Part of a small language model's weights.
Architecture: LayerNorm before each block, learned positions, biases, untied embeddings, capped logits.
Each number is 500 + 50 x the weight over its row's rms, rounded and kept within 0 to 999. Layers, rows and columns count from 0. Numbers have three digits each. The size before them is the row's rms in percent of the matrix's.

# layer 6 MLP up, 896x224, rms 0.105, rows 263-291, columns 112-223
092:558514515408487454475547495547518398591483565443499479475409449665455474516503559480564538458505567485527485495570546450544503603429549515537515453443500552515510497485536478527577532513473377501491408508464486539527472377464479473452434503601495485483558534505472494566502467637582555523579522507471491490559529448486549492490546425545
105:504495523487559499406470512552504494586572510512502545552512486467524432458490463528407477517438513555527525556543569542529483492598579464537525469448467469473590545570446586559563544606378454460481455493421477503455425539489497500456418546469597553566504559479513463481440515494497455438448482490527462459552521436522554366452521513455
098:458467468534480516463456533530482489528558523524463462497435482419546520571516490585485463461498431552499534430488597425525377538560518499524641558499505519477516559505560502468554549529508459563477455424445500534571462446481527566496495545584535589509458503553444508418441489550530567433480453464466506470548573555537503547528410552601
106:571437477501484455450503490458572480446461379520445477580485460517456570508557513594588509446465506474556531530391517424541550472468493593570458489514528532474569541443509550476572570529545416540533587446446532561435466537500509469489522540540430497602609464521466596481413474521528526478445549474557472544514523497439628600544488528510
105:469509446456402519551392371490471608498432521432536482441491461553495436451558481395537510555530474592478484458534562468489535496536516485490451545530507464456488585501561534532460480377628515563534529481514504531535576504517588409434461540466444530503468511462449513484479520560471509545521507607511509446478466484357468531461510460450
103:563477477371523387520495526470395531463494402430524439444541399516503461507541540392495505474500457534536538503526514431496527464500493431540412481470477562527427424494440475538374637550546521394444499512590542541422488450504539525507620440510600493501582521463524419425440503482474574451524512479470461498535438545480546554508495439543
106:461412531465412534465529462475516512501522488520572487509446572527584524525530447472521483442525434404493481513493538457506617456423547516538539409527468455525522508473372503432466478379641482611482459517497571494487459443479485517506494501603480525539558413503551558581556448513602438498501458457502477619520542515510489545483397555448
092:446443478378491545515473599500480538392528474546505490553540558430459446467489464512524582462445510466509460448509482555477398521475472501447451509511492500460518419497548601475484565441538500476489535481434551486496559465367419610422563473469485549466537491469489509586473441567493524483494463469478537429511501533565475539562508419551
097:467504438541551443426492522513491414512556604482489474508574552449506508493426570580499406576565491556442574447499558488433441454584465513519500473469410523479548597552498503473511534446504543493461458555488497482622443501496481553464483584515519563405472511507389511434501458494481457490528477424488520435506581491476569496464474447502
098:526473544513435527468528411605585558565520507439652508521421507505547478584545560449388456443539512532540441578592465542479560584590449511494444516529453509395491460538520515505517541522500612499447464516465546580485515569555467558522506513574543452494502515504553520475521541399507481540437480537485457520507474506429389506507533482574
055:516544528471425557506609480435499487487397445444528538508485376617433518456491519395448535524541476495517552520512470465496504479405558519430519587490479480513448532489549483364513559470599414493551425504466493441525481465474507479410462522550497444469503540482465627493483463574486510445410533520553552457571520503486416435485518449429
095:468475491478557452513516483541463500480481562440495457513479494570416428469474567492487529490401409542497460487539514518513566529506503545587484560568370493576459408535484434514521593465508494499515512466471588476503549434549519464542430517460445455464513509411510523541554465555443498471395494432560564465493536546422503509551570523514
096:451517474463566529501529467566484523540442504552529487571520531482467453475552483578522503464550469544467491531448550471570503522433532504595507483408493562474380568546403477499425404535518543466501528538633515564439482518426573571476425566516449528465554540500526575464526379483456479564371577515497502489456468484593545501526489490461
105:514495464544487483468531535503503486459474461425474603549515498457531468596609501448572464532554411526599425483524395564416482487517445496402540522436507403498452493503437477485499649481473568423549585528541518404484541494494441462535507494597437488533468534521512493568582492447541589571507545544570431558488492517542522462513519510463
111:524436538473426488623434545586517523509490483481522471459504493418507616468451454539492439435453610466583542563462478507546470415439541442492547431565527442563502620528491558477567594533494490467583466481447550488496547516526473465510532565473537525554557468551460321517544476538546524434486453494520470495505546505527515477566499475554
091:579546478462475566494521579512445504513524470556542475423420496450522479547412437490450460538469497439445509466484459466564502414510519434529495487521485475406522472497453498520596460436556536454496515404457492473471608502454547487516544467473434504524479442517565487494516532445476548470548585591430534519524534466544399468449591490483
088:562545430487517590451547441459523454467517399481479539486434491497418432514524463493410450560492481543626522539589534495528541537553503491562390543497458589434462422467522616528566532415505516491502546459471447500564504473483427607566499571537394452502536434444499569466467438493542539512482570507468459549594541566512472553519453437504
093:441482475487559534500478563402456559441509427546471591478476472565527523495450476595541439525471459594477544437478459526470454532482538458502470501565522499493512530560577594550443492414532569518507565494396574464449478554492546501492511536574498541543586467437416401483527544409428507363420586468517445441517527538531484506531473445527
107:453507516575454529530444469479508473466455474533504494540462427628501500561453545520497546481564570508590482560436578485490546501460449505558429553449553494559558485535397479495495444485364567568475490521589419475451518499479489495476489548503481503459458529472495597494634606547401507544360481440442478435516491417488585517499590385523
103:537473440504517512498466503442463503491443489527522538453463430528500458551532488513417536445477578582536521436456609436468541451489432499467561583461519511589595541501569503533504558493500548499464520550506523447483385474542467552566444516537517413523490565560498508513549593628431486407502475375471433522542452496494460546585406403449
098:477414472506524476486487500525527515422569500530401483486548507510478485462504476548557450513526470500558464486466547500519509472487568472495426508470474506658502552557411436448481479486535471535533619509576464515475475470547529504450475469512515574471487428440490479520650484524492461381483556433499525544503380463498560499496551494533
085:649514496508407433499545524498488508453501461539566473518440530546470426550426668550534503532471455452513481449447503480495430489599486490479474510537461478444532542479482442493536501520449458487528518393517442504465519521546465473519421411608488627389486507537460499474466565553442491486544502502430482467454564475533453529520555515451
109:439491450489479621468502475488511466471555547407501466521432498409504505514441632518467531493515482475525514557375528465504534521510596495485554565445491541510480364445470405446412452461546507385494498496534497497443552445434549493435473474489432523514497396420512524588613514407516455446523547470522516522427518556504434528482500422428
099:583504502508515529554586425589513497455615463503562526481482426498516479441518574524457436430485503516520529480616482479428487538504537476633491481483503406485480498534487471559482481555518479532437503497505515548498558437466470529484497507419556535486494564519458533475555456567498512490563465541547492530454469653485533428496457613522
105:537518471448468554415461548441545472522492448482411487464459445598556495452392518513468531531569553415554506506448473503559518480536491510568527466501412470567524526498549503406510495405414460534441594440524408507439405515466437510502439578596502528531447486495463569575606544519538500503505431427554497587382615409523614443573607491517
098:454497507489471512445490514576475535540509446526544524435507466526561488451499603519509557488524480444588498470502393578472547517480482552483489461516560490570456521537477440499489419459555394505501489492539421494537467510447564411465445481502493536446450476590485521520508538514493531590490499470490571499464467522624438525474526449474
091:449429554591436572478501457441401497485378368499627487525413493520454521532527482586443459512524421464532442545612542584570491464459471558488460459483528534534430512498515401506463501555487578536546483481559388465444470522529497526545554521520544443477451542498507481436472481477429547412474505530520510491477394474531526484489454497536
099:516454508406497446386524529549545548539543459462457466503447491485513546564409412471568438452554639480500472482572515461491560586484466475485596482401481508398568512459543504492464528493509505438543495398535453448383622457475498555473513575501550493466485511529474605510501413455548479547500456489514407517488508495453385457568539527462
090:515528553423448491396551583410500512479531517446593483534491553486430477507413488466555501561525436504471451462477495507502527505503444537363513518466467477486563516592427399358443501457471494450516482592478485520536471524492483525539550482490529501630566548492535469549373478573609493448431527524502424520464407503472471488556514513432
# layer 6 MLP down (transposed), 896x224, rms 0.104, rows 263-291, columns 112-223
095:512499469520551517409546434411473528487535457513476495482515542424498478483546539585435485485528352457512503418573514493517502458438532522546540554573541444562504499624510470453468601440441582604529546422535559415447616547402503550561571546350489479516598557493513462484520489473460456517462488514459490528427513567510536493461373529611
103:502504421497449572638486497548454564496449567479433453502481390506551537560556489498443564539592600589508503488422534457490495464467535481496485486532476532592424511483464478551502495414517451471505516555563608558603544544525521443525522401537525519554455456443540511514543491424520532530570437514464388519521536498477470575564475464522
108:467508487536580552512491472456565361498595521478579566403533528501514488506491527464612477457541477487532433517438468499457381528577489442539464510497439539492469516472497526581523469525499483493462597490423561598502405503538474510482493366608512519467517476576553551609534515559479542599495503531539439445531562531498478542576476471537
112:507438456584463511572459524560460500489491480490550444507483491472503481517492386575483533490532483408457469471467457468427437549505427549559525500503434511539484504493521477465522420572432597441541556527449414538504401503461547528471479499580456522482391558558436475394495535520501487519543485511497478520499430437594500533443550509509
106:500544503465502505460512637462385459481453466514517410506574515564454426468436439590445476456570444500481517502510436548519417580401551400526589504445457478440506510387503461495422528456595422492525527544535531526398489511562530519458501525472551445540582558484484414423536538541449527465512487474564516496492610572447514557546466511558
107:438513538479496551594489483489472476483510608591482483503562602476522480444529518465423535500454429541496490495490535615484570577573486478472446547500521553550439469539541350529497477544475473458382523640537455525587476537563603432546431538514544541559577411486487498530590510464448583452467511438507511537526482542486408544465545455595
102:544482500411477523476482523498491499487557491460504455422548495511405455533550460514499522535557482524496556496472478531462470457494463620566602511441415528542505511502521546496520493346530409510473466588508504418392546551606481537516517464419567467482549558484498575418558527482464490525522512513485505565460422456529445544431449505493
099:503473481557569502520589521459465538444501482463441514519523538514520492621588510519484525564530503614398538610597521455508455442567558606543484512575459472490442533483463482516535517503469534530485408505429442463518424482451519461490541479432486420603490488581531562421514562501554561525462509485514510560520461520466431516384516504504
103:481381553478617513515535449459499577528416380500469473533458550462598547536542463455527625522540515473503505506508593505429539637478458458461486595473576570441454426522469541412458525507474455547458553494451512502437418509518489442526624473533530548551526550487569457451446557471472416497521485508560442449533488484541428480578505593542
096:522482506467456442580453573474476551472505532505467481457488494511460482429477513552559539558418518569456515395465564472530528453572514617508634477562492465532430531511556447547502463535482475462352538494479481417505520581444494524484508470492474501522502508447446494455508523452511562430481497475439507471511559490472604608471453479552
069:477435434532558463465492485485543618488483638518481445479483492390506474448458454488492489500454527503514420489492476490524399547484447493542408346482531560516494463507424530551467415515491446452508522459537513503468501546490472530561479461513514524514405488488567454488391541489540588501543448436441502562378386496517528516488400480519
093:472500564644461587528511508546497463429510483425533590463481435447538465426532555447459537500457513477563562544486504483466402429502604406415488475564593600438456554549434584558440478467534534508584526468502478461530517474458503544507450540542490605448421447504494485491505569479551448489588512551445539471545518533508463528527447450532
096:496473555500479540478523552479611483534495472439586493462456431453458439522435470493472485544527457581511508503465491543428473535502493522383430489534471503488583534503544495560500568444584504401522567444474492496575497516517509476467544448533438535483453504546453516553409639511452570476520470436461549469489517522400518511397498517417
098:500445547461486474498528417538537471453528481587525452511433395502402510467431464529460539530505563480512535507576522504616587445450536501528467540540560635490505508590510510456496400536567453482448474549441520582558492489508616544501517537462549487477512450537594466426520506523445453494517458424489545458575553557557577527589447472471
109:552503498455577428388613448494470543461486460559530486564456514514520511523513537536500478595458455396488493499516461437525420561539385473492440428481449448533531431476521445604428532388467486489415507515438510473563538458520478388467465549601424480517488523484447516451551494445505435539556506505495499483496465536498506543524540550412
094:451433617493503527470453496415507541460472512452457595515478460512525448485538557525514504432461488519485467483511546508471419494507616459516569516584535424530480484505599565441408593522448579472520485550548438473497401471497508437590395541506528530456509465457420531497538424571538461539458397572470436471466525466474595494477475557571
086:489543461534512458524497576560477474592521440562568507494496509500580513517440534403532481473490525568511537541411492446526508511447533480554543434529470446522515557517504478467546498561478493553496532579546502468431500499474449487493488421461549578524474561571446444464520627469487433572558478515517487509431447524539498478533558621529
097:490471473537404461552538444470454511491510509521449393400525463473552536547472458531471473512553539439515540550540575454577577602455480511554503530552466469492483448469489463417518472540451448509539499555524460479421429479579542488531483527414514449541489467560585571577510443506541578443555466621594478447451427482504478530398419499460
095:538466498474525512434524560528499541550515542472518518510490548386598491480480397546550454513408432497501472384596424451484494504486503470473606437539439556493424473515589521545513516529453507529559533541422547460527460469458488576493464467503505472557457509445551390456407454467562547463573479545500578638482523578514490468553457562557
106:571596520449535548541535495532594534556437484541497413450426553459528585511484621547616511505524454490466521562501508525475459545435427418463475519445492522507418456505555389370530431478422524471478549547447410492615504511501549562480552532525438497487467529517453538509448521579574472553415596491527457539537568529497511462516584549466
094:559479557507505490482558556447504451569470497416543467548487466407532480523454566483421501522462542488453542556488483546500473472507478578585588519464509537409516472446581574556528508456511474483534453450402502503499525509441444490523506504508530435553522610528487495486424501485518545590481462566582511492397570485474436485481514366440
090:426546478478549501495579534510510405565505543480525497449577514506528543567515398454487538487544581560476580511515488492554539544483542504504482485477520470465538511536488517547473432516548507509397499507518543377516505468402481507528547542391493569469520553430489524496535479524633449501496498533424466516483460606448521456540459506474
101:541465549412395485459483427493473440471521493442516534545488524519526528593510467482447483494473488470421549437521538482555515543419631476475468484480444521502438445522431473466430514492362414608457445450488529579422447477557415394495465469449484500511490535510511580418460596426543482511525460554471484438553467563564436483540511491481
098:515418522567513472507489455497458534445519502532539527470567554556539432391592475522440553481549503379482513568472501500434566520495490432514460534483532495538506549515446536652570480484565502407480540457509539502566524467573524467565486504485584533495594449503517400552493424533517500450446472553455491505531435394476499590433521539489
100:536481493486546434492593480523454519520549564446611428547557539486521517457568467499532432510360502468505432577508514453459458387459521510502563587509518518539477378514468554522521511544528551467542534566486534554471612425526493412441415497449438432453580430453575376382534512454473538523535525521444492399557447559399483621432479566576
104:462424494544549413479477476517491547456496474535524472617507496552527493494566452395520442547495532526467477467600508415486388466583513483600462538475450484401479488545466586536493638492501425522424524509520616484482521478516511573493417512477461528494503486403503369548603632447533392498506542496460561474513471536489556479548497511486
087:479540535532534465464456542491563552530499536495457498498484538508567463542453460548550503580463550519468464455317514460475437521484495401513430507493400369447501521484473543534503514465500432444382495556342577504578522391494529485541436539508461489507548414519570478533568558438561466507496447494483526525525564438461525493529492565512
094:560585454513483537570464389423400463599457491537542529489503465562445418460479574500481556502522449585466589573468501590513501480515544552511454481536504497491561473542537502549557391490513547531478429563540608493482392439454485443528562441544535501486550428476506487555609502566465526461512523532435581454557570488561494482462473523564
100:446446472513507583487555565508552574490551426592417493509539483511511433510510456526465491540436507478536520482556459497545404473498528518523551538474444538565491561590509558555502504614615502580431478500618428514543497528547471494499475434574566410504568490487487559499534421550566528466511456492508567489482513469536499489613527505511